config.yaml
d_model: 128
vocab_size: 2048
activation: "swiglu"
qk_norm: false
bias: "none"
tie_embeddings: false
init_std_up: 0.0437
beta1: 0.95
beta2: 0.99
final_lr_fraction: 0.0
seq_len: 256
z_loss: 1e-05
train_tokens: 148700000
steps: 9076
Each number is 500 + 40 x the weight over its row's rms, rounded and kept within 0 to 999. Layers, rows and columns count from 0. Numbers have three digits each. The size before them is the row's rms in percent of the matrix's.

# gate: layer 8 MLP gate, 320x128, rms 0.137, rows 164-198, columns 0-127
# up: layer 8 MLP up, 320x128, rms 0.135, rows 164-198, columns 0-127
# down: layer 8 MLP down (transposed), 320x128, rms 0.129, rows 164-198, columns 0-127
gate164 116:545466551478501491549469535528489500538497544517464539501537558478599520505485507492514454477467512578549492447560463504474507498454436467448557470469542456467509538541563519487500445493516528460500492524438490476535511539439482543421480510529581500503469505476508547506496460551499432489492470482489440446497508488429463505468487527535518523543594352559475493437462532593505455452481
up164 110:470553511547483473515510561493554521515510528490480472499513525558513521569506460542503472549488551530518519500497508425494566520479564493445459479457469523511627531490461477478498474657514477481545538546539486499541451581581472515465559509506501536500434477435481459540501380439483503514487532535533503465498487524480473450511538471544429504503513539526529505537498459549544567516524
down164 108:524495474537426498544506436546486495471477463441459460457560586518508536531471479477581449545469565416483486536492524531594567484465501548503471476478555514467508403450544516510485436460588464502449432535493491485522558533503551508539422503494454473544449460508574481491488483441470480547546534566487478515548531502479456503450483495514508523495478567554479514570518520517470511548498
gate165 098:488448516445513483540525470475497519571477583498464502568522513457510515434525526498557435481532571468462466468575512572474469486458491527416514515517522435463466461490508546480539523502489446519491454457560436585477524513518539407549537449409540514465494495512513473516537427527482562552465482572488545471499449477535548461509517483462533537544553478492583479448496522562535480486485
up165 105:457549458509539561482538492474412486484545569490510530501516506439493521429454418539523507546522496472431479502493492484562526494470561482519500511460535481550487480551533491516507495555471476555496512475528501585514465531562374394555565481439478530438448493522531494514548473488455543481449547505519538578553497477525491473532467450475454482538471467506569563492435499432514486487519
down165 104:563558437491495452445541479538459553460564507501516451549589549467492455523510525414494485445458500528474434591488456530515518532534485511500496472552539479527506472479551489411534539499458523443532528489476551413510450473516449424501566497485482542520533543467492526508547501468537490423490594499532502557537525519466519508516468500502491433554461552475434412559475495509514499520481
gate166 100:490505599448476512510452469551457514478504603437483483522547503496591552443501468507504472472534523514434448479467527545522412448506550473498506509492493497448506492497446486451476513526493477467541548475496440518521556512451558471491552374528577485437452534506511498516450523473523453513463420409528471510489508458509441549514504454545542590524520488547481523507481485562509496511532
up166 101:477479469493382558453527511451531558509485549557503582430419497514460502421511528456535437522429513419495503500470546466448602533512455480480482502490485535509470549495473521489413545414527466507520481512502465504577527495538512450509522486529478443501456552517530501507484472488513434516472483463539491482548486558448473520536490501595506489523449545479467496496492463485401527449482
down166 100:467466410498522588482547448552499526484423440555478556469436524511525504530459510468528443566511496464483436494431462541432430499497466557479489433479447496517485449467417486529547521442457501502497469502509545478556448520460517479508494433438531497469500529461491497526509497543519472485425463568554495499526506486444481488535375478494473524533488466460437505476552483505457440448473
gate167 096:467464472490549569500505499583514542488540444519544528505527453501482528469576468444474468481561548473461481487530440543441542392471508515526519524527506505453461502451484445507461530434593528528514456474546496467544472462481532519445465506449485505466583459561459527541514484545446484490543513476414518552492447470549484492497540483420486510490561509579544456486571508540453455460468
up167 093:421503538530461533479561490539477553452465477599550514506521446525488457482506537489485578525541509498432481528624459494494509487470538464518455571526532528535470553444484486530422506487577502507478506475546498402536467526434535534468517520398544486521541520502457478547474498539464498461464467479442488568516441486522523477482534521494447528505539549528532543555538530487474518431443
down167 099:505519455457500500469560325496478559449478497494552540542516499524471438479473508498567495533504544487409546448486473451448517446542505521561428538524543490505474479497531488461505520521456515487510500511443454574511463507490529480557469504515504494466512536505471432541506475527431444502547533451498459502590385505487539465522485508520462490475442513453476550486525539482522530460580
gate168 092:554509504566547540546432544480573460444526480500468445551565533524486568535532493540402523511500449491531493510547490549475496523539467512525495577494484506521520523422505469492464487538514551549482502476555536530451527428534461500453471509546503528448517474610507536535540517549514512491579471514554535559506498515533513499526524433509630549442473548501504540505496494470580513469461
up168 095:494506447506492535474506468483615453466503441468432484458496518522502471496469554521527497500505508584504488503605506482515464489478523559493440530509476537555549530494513552492470486531507542427484528496522587501458515438538477479456481523551501494529484416438465477464531610467553536522507450480514432526548510523432481504524415546482528421504471505502478586534564472461514467424481
down168 095:458420532544453514547439462532434549524435481468513506477432466567537473493493469491453507507462499474565544446493496506498474434442581518433446424492538481534525509488499535456552590561434499497441491486520505512487500540431500522479491468442535514574478528481515476477506567438529490462488495550506482457453549437475529438524500476499527550499586526549465516502583498532530464575485
gate169 100:449522511489526479450533515561533491513409505515517423519567503521518536519473387510480489474468546453507463450493455553510539515493485515563570491577484518440464515511458536512418481508469502503518483508456435496536559488525424440518505521530521475510430521494536435545453417554512523541503552446459471502453478456450528494473502473442409444468473471509460562514505415489542542491550
up169 101:528469516500490537501518452483504528477446472497504485565519520576539500449550617574544516483481526495458476506510540441568543520545495474509503543452489517510444464501565517441566437511525463511460488462523456502553553503539521470427480541561574469593432452472570488513460530459545480557435490484528494485476511462504478539515443544461478518544535463483555467532578521457496540493585
down169 103:531450456561437504531484603495495454539578442520517485454463530476453514497486467478502444500460442462517517507422439511487485449495545438452559587495513554579520467499486455540533505517527538538476526488522471483436491457507552467537498459479443470530558528497492463481536573426463433458477463475492561503519534491480508529498551467530565513478511581402544461479470503498499541447442
gate170 099:514552565453503560531516565519563485501492553525520484482456546590552521527449533509524492514596473487452457513451489419454455482543493424495482465435512473515491520576499444533449485574457470490494556509532532517530516486473577434523569490429502511454478568449485463462459481569494512482499461495513455511460454441529451460497543498478500525496559510504539569597514531548457486488519
up170 100:505437525506449469477473486485553505453490478505564492508467455483557511530576539549441593479495487490492475466504531444532483536454523452425450553500474494514509483478574529534516459481554591495486533507525513486480603617448502527525448439519516524451548543500470428540505460488471538541439489507513493521414478462559504510503469455619523472538520520505472484515506547553444471480524
down170 098:531461489536573582519548548527507373490495505526468499482489453538552495502515517510486469495507415521525544546494490561432472496509536556535513482516521515419462443531506490467499472495507481472520452471527476497486489457506479486505463445474488534567498444386565499550407508502477515569512473527511505466566436468444542522453572526519521487527461536476562511505579411485465506568541
gate171 099:484430483513472590495580542499482526501521464505552504509506545552468571561574531533498507554542502444484491461549487511455482558517484415532493536527536505441533525501374372513496499465518580556512494482521503472487536426493465496458444515472507506512563528478542497512406513502462555555509459510453500502437458434491550467458474509492473453498445531485479499544513503481467508497435
up171 100:443414484535554432531483478502516468501441499522454447558506552465505545431492569512515492505442458487523513535534535523475478474478539432498487511461449479392491474459520441445497426455465527445452473479474581498461492412501497525493462523560504511501463437494473529475554492465520494494396446559557482470524497491503576504494500526513516502443488530574520479576454488584535516461508
down171 099:527471569539489495479531446481503504585509521492535478532440474481540554521513502445502462439523538462501526525504500523495535505492380542529477516418521492556460529465571530471463527504488514443477447501472533479428554472485520538487459454501505570498486472555545563492566515492462514456527416417506420512531469460530541469472499573462442580517505435499457494551558513546512511589517
gate172 095:559523467463545504540442501553479512397555495490477440530457467460452564516439552518517427584471536455582523478557481538501459486445472478569496495546471502511436431505486502443524475482472544517473499462500501487528511506587538499497498492473470466533472467558505509588548548533460534527546481554501422471486475499444495482596431541535514528495553481450479508528464547465516559551504
up172 099:436558447401519513538445542459526534593542477473468483545527577531494491441451514498474529598454495561500475590486486512503558549556461602518539522471478486466530490543540538486438541466432467494526503476482479482494546450525519547495555490478461512413476513459562449502503516485510527544454489470479559471497486528561510474490541453489581493526490517488541488571499492557471530452496
down172 094:429471443564497539555519498529470540474508506549442539508504479480430506527442516481510480456498450493522424519583555555514464450503453448523491519503526456511488504460453449436492446583533542508506471515565467514523461511507554543475536531454466472558568497540509525493460499533481484564551552498490495453511499467487495391584420460452493497521478455554435495423449489437446471525511
gate173 095:444473463470509529562542554574536494505485497519498438513502570535507520425506463453376494527527502574542541520536510510529510564550503515536474510524495475507531467534437484501468524562459517460474471477495488548510574507490496555494478473528479467461481486468503553535497540598563525552439495417456506438450572504495530506516538475465441469539472382453463548446461494479508545517459
up173 105:482506493456485553483547432498431453484556472431499513400484598464517477566468466466492467504516451543532446488482499541393436468492469494514436570501514476482457470510567461533504456514475512505494464532542529587504500554523517511526458497462453480494448554526482565487558553544570447550485479441520440505580455462462466529534484515506496474503430504538536478498477436505529441488525
down173 102:517453506447438458512528511494545496573487515515472472515442542543526549437506470486436533502547530549494581474547504521531464537532520439458528516544477489523533478498603555577497482459550551529525558474495557542532519525462514516443501481475491531436559469557486528466535499456455509503435519549359446466508432548548519536480541556530432492468497491475530447500470479453527502509555
gate174 094:431466515521495528538569488487513442458503491526468471422527479470487490480520526518528430446538542536567457418546533538518488434470493524525540510508444421528500623508533530513468426427541504493466500454544524483469554496527511442512478477484540488499462461445493460460423502492484463555523481500496484437495467509478507512466484526547470553527497453448455369519460463565450435479511
up174 093:536512538536490492522557518516486451477538468533498453481471500497410491445508545486563494496493538505466466514479581460535466420427518463629519557476551502555433519431516543465459471503545554505490516532523524476455499518462458483538473548468504521442557462528528424410483561514469460471484492538498503435499442542505515529572454503572466482550426546461488484550433509510514498540499
down174 096:506468481509455459449453423462457513493519481485490537543488538538454504548415512478495503499545420450556586558453537484473479512510505471483455431544485472514558544467551471622435600453446552498526491499482417559489506436607462461491570474483524480469489527487543501543527452474480534445515473480517532530523495498503467516547529495467544446460513513523574526474500535484512532494480
gate175 100:478448544494536552519522419470515514558499549488461486496531490454534447480530518445522506484541462592474458444508504477522517436498468507457512532487499454494518561480567557442416476480517533421491589447473517503523465533496601462480550497445499514524538542458458438512473428433503564530511511439475477509519540422482452518550528447454548528449525493543529451489477475496491445415502
up175 106:528494553571542450523521509548533444477468500503472473504540563499536578483506536496482520486469461489566537434508447515570456488458567520481478491488471536500460492531502504528505425560478494516479575427477515467492591519556481532563521492489510489508519368551557459491518467493474474520459474523585541471505553527486385525395483480553500527522492547529512527507549463437484503525524
down175 106:545535602502489451480510653572459464515531495490434470539523462476476562425517508549500481438498467542598549481476517536540420517518495473509523443512497516481489438494557506576533519491466498512468571492505545468496506509465519563535540386444529513420438532542567478527474487537538503502520503492555454510494504535537535464518500520538492492499535458493538539479522462489500510516548
gate176 101:489556518511443568452432524498498512517553517523484603498467547532503500502454457514490493548514509460515482507508490587504537476517495508473553461547500424473475517451479512479519499489574491444541449556491536559512476456444442595460519518489502518457554383470501544486474477545520532504590530439487580519411507533556479549505512478434495479508525525474510429466448509432516502478436
up176 101:520554507524453521454563530453540502543489412488461457576519459493486559504511474416503485476512518552531482536558454477607542455501531506482469507470436506487558505468506556452536523492510396565442589504469566446467494491474531449481491531484498491486440462514494526465514504519470458531537414502490506502590461495475574495464478447520471511518492526433525554528455491464519405502472
down176 100:559482467534537544457455464392505522522488542493530500490512524465486516525506572442535524470522501549529458506489459554479508545506525484496508475504451516527461483519552507496428461498453437556466523580481573533523410451527505541504439531529495519608561422504470540556556459507440562493531478493534494454463564447628481546513534470518529437524471476521470495480486516520526553513487
gate177 104:471545539504554464540542480560505470597568487508473522489514544481565511564510555491512472540452487447536426519498499481441518445483502452469502483458550509454440508461440503538561401551545498513494466455474438520544468521450533477474499525443583494450551519586455496458519526493529506433477519444476505510429554455541524469559571420447506459526478467540472525459472511503509519522524
up177 103:453405484497500491508530478578511501466501522503503530516512555502494465505464542448462509514451489481573477502540474470546569532488523512524366509524508507488442516510560496525563484485528566433517507479541551469552475546488463547534484441545520457565456485484510414545529544460557504462482444466583467531529497430485528440560543467486541473510504428462457466534414472518523430468496
down177 104:493473471534538514490504497464452479459513448525490577474564450552405482511523517536466491551501410551595456425489526505504492548478558529467474517536494609526561443497484496542545527475560556519507503423480540506484422487496544486482524462508495541490563548445466457513472455488471470491516424483560533502514511475542547457490518533434510523496455515513502541511543415464445546423521
gate178 097:510493506442514515527493492501484504590477466449521492529551428492518439488544468440486516492436567482547435521571517513467528463480497584466456557516539506551486542546564561505530512464480452442499438462462483490506510431527553494451535506475464540536527590509436516550540494447509434503558446492480403523491521510444467551470453488445526591520547435488536528465486518539468507453489
up178 099:554518488451533552552551504489529471488472545500513530477520571482473520593565555453518482474510510454510524544442540443451498527563566571475465494485505488494507542479496476417531525556591516465516509542542509485514455525476510435510415487509550502527539529445477466517494460504502471495506524548481509635583530558478489468464477460553481490540494443473501461602444537544501467490452
down178 099:509505461500509534483562379516467575435535501496569496511544493565483464489554513478464523551532543535444447522500474461442454531490520507483496491482490490517475545489453498461485571537498583522459523484508440452416472529498544472466521531445483465477392500514470509523442543512437554466398457505482501480517456551514479483548482477449489507504510518486426476459595459465536533580487
gate179 107:490520542504532486576576491553575528571536487574401547563533507451596542504512524509499488553514519465486490474551531516484536428474503498426491534465482408538524567506528557456478449425484514442517454469492478476494484507494561570508493530452514480521486484482515532494501612456505485527518545525459400535505511509468575456471493523412497544463463530488468529514526505511520491480503
up179 110:500484514507548470512504497534521532450565435525466480513499525515519496466502497576540511492445551559495461558451519523470512499513516506428513547479509513552467557526473500494525526463539460532491558496563471464445376436549550499453506492504459500521477483447429477454544493443577568501442491462513453548493492449558517475544515548565536469473539505453432417438536447517458574431483
down179 105:434468477496444534468476469501468504443446482440533553505488520540424492547497523481486550536502584511462499433485532514458540475503456435520515530400484467569507551569483515494518444451477468468472493534502428538550530576496573548507534489553497530499466481481486563588479577509462488586445500482550483559513517513588498437542521485516531490490501451483526466481452436554526510490445
gate180 093:454593478493483458431443510485476532421451492444517529486470518522536466490495461493517573462498532477492517508479407479396508503435532554492539461453430561528534506508498543447519495612500394483548574560523462492470515496514514467515499517487518448512527463497470531511551496523557531513500489460434478510505527499472496559424492510493439506438544551521489503519528469500522544422415
up180 094:538536476538448497463559536524512565501480501518518529467487489486426444553519540529499497515474515500453485495465512532604441479490536439544518523469516470463546554473517452533349525512466496503509427478531516465464515478552441569461500568489465507555526571554427490509485577500468475530438458498488559492464417491497569528479484446515494492514461521553434550452503481442504537473494
down180 094:512488477520479515558466560462468448572490486511522452487509587439463497563520508538498556512537475538501511562503505522452540488449407394468562458559511533544464504515534414579438436562478456472505462451533495495454472475519563508499508436537491543461532485520483512493467510482465506451536495426502555518477509544484466503596477461529519573518523512499551464446446535553533465494454
gate181 093:465425485504491506446505458463526492534468524519548490593449537482516543444523589496501405515496540505484494476556500535516514486458497468417511555467515443447478513547524507448446489479477516461457473581516506560489534511556510435480500449493561516442572499539516480513393469503447565509522452592500468529453581421504539525465467481525531515522542529548515543536541522556496531497513
up181 097:469521539477415454566418510559558490514524503463482468518612521499556479511558465507496524500523514573512527486531506467485496516506502559544528483524449535487510503485484504512454440559565426462550536458466432531462491498509594558500453425452481483480440513467409480483524501478569459561469492431524514559446491542548509549579559462531510504457516482479491506424540487494530499510516
down181 101:491393534489569541553474499541484507423462510493460482506522508521522483473500510523566475512509540521508577512532489472538540484485522492409467552475429407481558518487470462583502449492471538490500592569511463522487523473557559532502487517549543358522499540506487474493482526516538549536487490536519503519389504410506482587498518488487495510527542584491517481477496523481466493509494
gate182 092:548561505378465484536498564543552557519513484488519542516474503508522528551459510482504510485492487478433501496455511507429483532477467537472485453513504456511423583530480471467489496446503489428461470523524515498510565499539495431501569445515540446497476454528482539502457557589508517495557566499500509425447580522538577535544557496476460508529498553435440532458518477541446454527430
up182 096:465485494530500459531518475484462444498477502447491517553604479488485575593564475499508556489511488407527473448423555561507434531491560514503484541438494452491509473438468442484497483515512548470522457439474440546541521480499543453489477442534494521504453536471462546619504508532440461507549526458459572505507453492413475550491517515484508511512473549517573557514457501490531489547475
down182 095:457521428456474505539493482519467484426549487474499504535461538570513522497546502492559494435521553495495556491486536503558499544434448464498545518521441452479542506452569509501520503509585484487496547517488581473524469499521530536555542449491441630515557521535460534507418500522504500461464546522435441476492445444513499474505474478462512459555559540462539459508460525447398491436489
gate183 107:468447484473543508519560567479596440441456491496477516464449482508549525475490504523516482496525514401539507512598494547467501504552439475487471521446548488481510476468504580484460438462542472445432503459523482445516524499512511502446513469558511511509533507446465523485472526546500535493605558458476490550486493516449481578481431546488523520547560459559521454504441532493435406542470
up183 103:491501538558460461528502480521532561543502424503521418452517495464542451506498545534515490527482461552446500564503522546526500520465447503510497472545468495479488534507544536495549450529435588476446533542503459527471571496531437505502457460506534562524464596544484509566496543436441568475426531501504475488526430426511529464554473484408494514532426515438536537526535553535541524465536
down183 103:506564532533506481534523552454469559497534520464469531460441486588488539529488561585510509492481598436571551563460446513518464466461420495481458465504529533552527468467520517502439467466506493516466552503569504478502454514471478552493452503505456562457530460514503540506489559458506515491505545491533481515484520606454452505538554465546534493518548513573591563463474526487504431436513
gate184 099:473508454479519538528491498534626552576475451472506527464479514448579447474468499482487446531481502513483467548589507450439547498493447537508527492487422522564526582476488516454473486526530550467512525611556488494557484486514564551566463526490536464460554456520540488496464534557493472488518409485505522463508507506502503478495472500497541460476515546428493504515611558513550536464505
up184 099:501523557482495530567472531440465458492498562500436471539497469480507485542453474535558521522460519478530514533507518570467495438474502417495501456441540479552537485447484485512531403490532538531526499485578498415470437460474454528533475500475507561432537538527522571448461462589500521471423522537528448463523492470559513519522437571489542515475514506494517418476445549500434549559480
down184 100:542464517463507534523465482487564525562488449525525466546531503525444496504491526536530491548415479494498506465492561465471511548479498517504449487504495489555471480510495497513461490462529465564498510523528439576463411432483454538511433456529499455506501486521544476534426501518572485514578473530486492461392502423560498531563451494493522434526395534517461461444475445413514472583527
gate185 098:461481531535478543466440537500468471415575443480465492481541546457486518556529543536564472463458470437487488495547508470441493463520563481482534503472559450568504523525503456441516451546530493443493569553563533473451538523521580541543479401456551505489527428488476528483435453546512477531506549511524501481445483473538533495459469476548522454553477539520474537469465528609510544460501
up185 106:522479469482479445476529471513506507548496533500535587519480487416492561464410491472505521511510543588535530490476554491551540508508461488509500526539502506502454471411565463470574556554467500600520513586431497548558470436526502475437489551516487461542429514507551446529475481542443503482478521493490552533528543542473409495566516531464426558510490469505444534538495463487485534530522
down185 105:536526499531496488465534582488446512560486464558475540476531531443528457456474497482502455477505636490467539486494433471552502550513448500484511519448494479482508499456494567503584531444475523468487513487411488535542405415538454458444512501554438516463459516475524472439439475549528538501488572496483522515531550536540504493532521513421470562508547533491519520536391482501510506522472
gate186 100:529513487524523494487461663492530470532524526477519418522514538610480560449535483496478516522529533493486412477437574556517463493488432515486453425498534532510524549574488472496489484472457573440435479528532515515487544472496546506467521440536499489427553562530516561474423513512583459508533519469495509527464494488496437499508531453461483438527522506532483512449489512519550501505512
up186 103:512541517476477465485455482489480502511431484508516538545533438530536508492490469517510497502469546473443500500482558493394460493622421478510411525473518490493512511560529498540516494465497464427450529453495542497550540565441561537395597473574552542484514538473533514479463586464528473509493532476469492528555518449475480476479543496515482500590554488528501512487486556490564491524567
down186 101:491421562518496498481537522450501461481547467453465541513491509532536474436475495511519546509477404532570480511438542494510471506518485411487466432432404495549502551550511543585549539469494489449547508545486498477532503561494548550510500575508524477517543499540523437570512532443482451463538587507478526533547522463513546500500523583534508458554520569490541467487520542546467458537544
gate187 102:532557511502490588425495497517487534478534518490473464535458548387465459502534531511545481525519518418503428465526466471545499564558482516554469503484475523538578519483502477483538495429575500508506503508520507476523418520446501563495527523490524552515473571579399567490535451571493489481527542533526495444480480491509435537518467469516500500518556492590589479543537567499477472494494
up187 100:492482511523428561524525481558565487557547518480489497511522538495580527485463532461442551536486488494428496481531488450478500480510494555520501494509486505490458500520481516522451477500524496547440411389496575383525542485518528475555478549532465560565448561505470484482457571541510496521464470548519549448441554415486594489462476491453496492502487500473524433563541452452480539489500
down187 103:420410474553494510528505536507520502467430447494529539520476505459495465433502523426445528485436502502511380545483531537469515501530564441445523507497504546525532465494507518524548514516471438521500498489431571468515562516584509530540495508450508427510489531482494488554515403481460444569542478451506534488596497445485509443481484523506508536528501483535523532495587501442565502525554
gate188 099:489493487472492468482423535567507499543513447499506523504472502489502508516472550510493493528544577442503530462558499543493494453468443553449472527498499367453463476534472442425448514442493497458493436480567501528544503507511434561500444511487542520556512512558508462422482455598488581473458404548470434484490530470498527479468469506509466536519546517528437548545488520538568477470471
up188 099:476569493509548451481518460430434444529500516540495450472551526579431568456497560532459509481434557462525525484479499428533523466476481486564498438460432511522515475544473487415538495430472505483525450547491481523467487491524485456470515476555460516444586541596503504534507530541477531479469509505476547434563506489446485546521481442506459523512483476405480486525496596461496485547493
down188 101:474538481478536551520473609473527493487421455487539490551414564427504493552482434473527570454466447488446421506587549493494516512519467497563490444503485488531567548561532523527423498529562563454481479437493523459439485495477551479516511500553493601515547472501520497499440523489428498483519513474482493414486507459527543507518493475458521472471516561471520518551526463464545520508531
gate189 098:515445524518474509487472444579519533517506510557470536500498489499529529549462481467554433492480525458531454466522571520429447495450452523481537501454570497484481524533472554407531509457530435531498565410512486572551482447500488586425469517537575528429487533516532470464480517479518405471536415463429461523477538478497478533549549521537518505463557506542506515474510534485475440493530
up189 092:448470577486509497526501487505549467532447471523500506504468479507468449481523577525537445468543452474545440544559392411531518552474485537509478497558473488501469452459514549547505543470517492528524523473489541497466454422499484591538594452486476469464447480551491465459517492479562570527451560480368457530535476481569487497473477509468506521446528449513553514486497518562506520514495
down189 092:508514590527504513542464555478453458526503476542428501472545433520520480418531486466541457467455481531569580445504548527520447450421483487502553493488465497545526490530512514554513530545541458498522546474501516516491621495542501461540499506498463452485498540488445531559550572460512525461580537475483439524501489471527441547455459484580498540560511447500561541483474502537501484595502
gate190 099:546512497453565534440434483470501411520534482483526526569572573545509520482457507523517454486488497505541466489573524537513552545533509462570490566470453479475488482529507426441504530495475513509444524473536504506480533518530567501478565539461544494497546461584566493490408452533542518485530473485570516468401536527567497513507485499521527552486531488483507491580538531437552574528440
up190 096:446531458511536491509541516496547511487472585434489455481448556469502511566437555581440526483407516469487500398492442563490494525478574483509547498506481564554476501488467509499530540486502460490564462493523473494430565486521489556459426490572426443499434452522502504428482420517495479467479481504536497443465500537480423488500506481502490514589485548462538492442481504532481517538476
down190 096:490574494439409465487494499416591543493541483492523490515574556480423406426541491408491505469526530469435502461529488482480471530514522493494475558500463479435502562576497520447475435557501533437508511466475449535511504522560495478444486503388522538543567521543511538475500505544501530417478452509588459501501477496528529463486496486485538485563504527521520491509460503465487498477522
gate191 107:415404437475503562465513516530453570501417512561534527453441497549513562500482479571523440528492536476523463477466492519518454533447570515475465504515532447426538514516494478509527490537527509501508457498497500494546535548517510487494444450500446434492448510512466521465431505493498598525563529436467509508445492490471516542493467467440519515553465505473593500553455507527568428582494
up191 103:493465530573527476475518541402500587496532507457479455469545505478534477454530557491520491553452509602452455477515505390464560566517500502513475528483475523571534509499543508533528468509418521467453483472568486553543534585523488442428479557528557470488490526466439481581497529492545531498517558501459504498499456469500510527571494500475548443447478542480508422473484457487536516500450
down191 102:562492484525515477504554450511493490546565532429530466535513495520460495479516500451486549427483485494543604502569432486499534474472501499550487527543490428468427514526426509475502544529495528520504450497505488553462551533469465439587455418482521521546583473518488510522516432560493514493450513538576476555469507564522462537479525591502476462492566497445536482559445508432467487470540
gate192 099:547513576515571589506469545549441484585532538483467490455544469536451515476531510472510492547489534509561520480483546467509536502543537519532526476488431502459480519521546439536512485482489509485547500463486497505511543568564565508520469434474409489399447494479404504486449495486527504545580464530574497474531503563478554557562586546488551522499479473465473539424510489495472518515491
up192 101:552473516524537526523516431524520489563507624508443433524566494498523544564496496519439542523601516434509485463537522452548532451570413426446531525475418459526422499432474507554529428508512546539477514441517474520502512498562538462545499481463485486484483427529466530555541528495532548574474466544520522480509481518485525510521509498454463512528525497485533528469472540528435524484527
down192 100:471458517527479480511447467440486453546458465544551562511500540571501497461527441465502471444556370522487633539461519483470499490424480505462452494539487492521567475470516518492464514488523527458466448492513449512522442436520457520510506465520525469481510551490532560574506481514507493468555540424517495449580512462486459552518485523518531435486514519466562476465487602539514458544481
gate193 107:620444519502457608473495525487458538574515499548472517548515463555518481529539505552533529503488527480537463465533464467507517503432500524531541443564475526534519496554485514475471500491562443451502501505468492522528550485488505423492473466507526417500510442448468437553445524525524495525501508448588479469457604585443519545552535509468450540460525485441468491438501480454446482508495
up193 104:417453509456488449527553477535415456455469491452450532556465474409472515504533500552432537517436430449504514551441482541564480472482456534480550529507480466436444516532402563567460484513452428508488444509549508487465528568506479492478501514451501456504484560517536541493490506521456518549460514450534581504451509533530483487531479535524464457536521452527461454507543481505476584501472
down193 102:520493498487518535497498542479456525493463463496586521514475421515499511503564490514441434505478504544502519486508560614482536541533566589491504467468454502564523455555456470485433560564505521498476477528590508532509464462532509540536551480424507522483503464528523551496542503529449489457552467529504576497472480504493484494496527529519561588531486611550465518553498432523484443430551
gate194 107:531480593510462488481505559473541541488526417516490508476561510493490506472532514523481490481491476507539477576517550600558432446429448489516501536515473421528482498517495464456554530536511564458534531526471536496526452478483521468534535512537486499527529573519502514399466431487547466457569516397431415489465454512474511510443516507515580454550514478571518525449496488535528493456471
up194 105:473527515447526469533526497497572525488481551468481521583503571475473536501483475477532481510442483474523516532460519436483506430503471518435506474505489484471543576483524572491506541565518492513566557596463542537519493420502462544485393550534512467512433454462442532467546477428465458495502466569481453475487495557502512554500526538469582529502546472547473480425517478570428471510527
down194 104:540495520584478462520484550529463477534508500499539523457529541508526488602506516539457514556417505369490510484552405510457488493525479433555504492497504483473495524523427599454497517481515505452492416502507492483491569545494567509506513487522489495517504497470414514548483490521538473529478498463519438527468528527546553491422545500526463467452487512487513498566436483454515537538379
gate195 111:512480536525513462545471540533538537570525453505546567556515526488491451460543421532466484519572602473535467563589492519437527540501535506495502432475557542466527493499436561505518465523564457549478440529454546557491510501460558429476477557476566474509517478501515542508513483483542539508581474464460488515470487539498521512510480490432513504463464458478580429490470559539534433524448
up195 110:491531549533411500519484463490526515420533458512449514558459492556456470509551450579425517461523506483550517508446473467475503515466570500481496508575571563487430536459476477490484459458477518486444526450470517495469511494548549437539562503433490459443487513472533471441559499447509532442556558513496527550515515478531477469553543496559547468502470541488526600403461497503526512539455
down195 107:474408531441475486464446512507480547479509569598562476405474475492516462453503536444489445500445469463495465513505486520514490488511487491501517533463497485454566480478501403492491462477460511508545548582506444535461422526538455500547446446547454522517562506479532526548545479484530484504508475471434487512559416417483488504501493485463476531458440515402482479473545444508513589479503
gate196 111:473498539500467500532523530528518535527554522504406475489432497483577478495479514452574426515516476472497442489456523532514547477364534558548558441490513522533531555462430525522540539533462507478481462608485462504492543536490490494509524489499512502501525532535533529587538520526452505518530451498504483569543514437511490539504497413417435518515510455491467520465481570546470467540422
up196 109:515490470557529561453514545478470545497462549525539452558538482518527446510483477498535508495517459456462523422488457564524444510455531427561643475432565450422531505461505500515518436486540512586494483473544483463458520557446494535409492490528460476508517506499500507581502473523499489570557498529513489438473473498480517511438451486488548488456528510550466530539482561446535487564491
down196 105:488524515472460447561495402519515508574530566499479499490516401558421519520473501429535499453553518497487580500454443582515548472510483435495485478550497485527506523519506477519512529525414474513412479502562505503489474532523546534558417461498508531480507412524385520483495534524480530458558568486461520544476525399516541525477485503478522532569471471498512523494470505469460493494473
gate197 098:559445597490475512461537504621497419534556521532503452472490458512525463565488518444442526472486552449487488530523426461446503500488490488498539536597479488508536533499451438498511516561531471519542535592473501534497530470469504486534535515462524474503446560603472505515407467482539476491550538511454473471481504460494458506466498410460472493549551469475497520450491487583508532477491
up197 094:469491501477516460519496523437549561547540564559488523590519538512512553504546429481501469500494459523533487481455563499495489484537481472460545505421530490454490512505472521564494419453489487566483469422486484444571480493542530490429448429511605496428450501479491528479496509541515586551464442547429474452490452535556513521490554514571526483469435514544479505496542525508448460520532
down197 102:522459496531495453507583518577588452572510582478461533443468418449503477561538510560486529474513533548505492532495481508480445473445486499504511528556505469517548487526488472493567506489441451531518468508478482584516465511493501482469592504483507443396452541516501535558481499465551478563534546526492391574471476495535486500469529459530539499500505523511479498493448569599502472470483
gate198 098:528530449439484425488448500510550520487563542544527499476446492488496543476535499505549511501518498542597435457510508447523515528405540473499532444496555450364527481544559441445495546504576491490503563493474516473533498495424548445509440502496500519553486521538548419480451419474532515486471499507519533516485508496586526508536513463535484455490507493477584477503455484535564444494505
up198 101:446497565594463520418455464502429449510519563530528495490468491492483514506477481471564526554501470478558530507427479447556512461424454552498479544492498524492482560504496442514596540535543451500479575581519529495495495521475563529534464424523503528495522557490504551489531468514472508515463522469560466551558545463451600539522471506545472595498452500462522519445505516514544517472465
down198 101:530440499477522450482574488522464539467441498525482533511493486476528470564443475522515440522547555537522418488453534486489539482420518477479508520509502519473514593497468538483562515495574505470505462561523551457520519451465514458582553517547509562526566432462454529438466446473527510524492414491564576537539500592461509510489450526468471490513475512500430465463465480456412521521464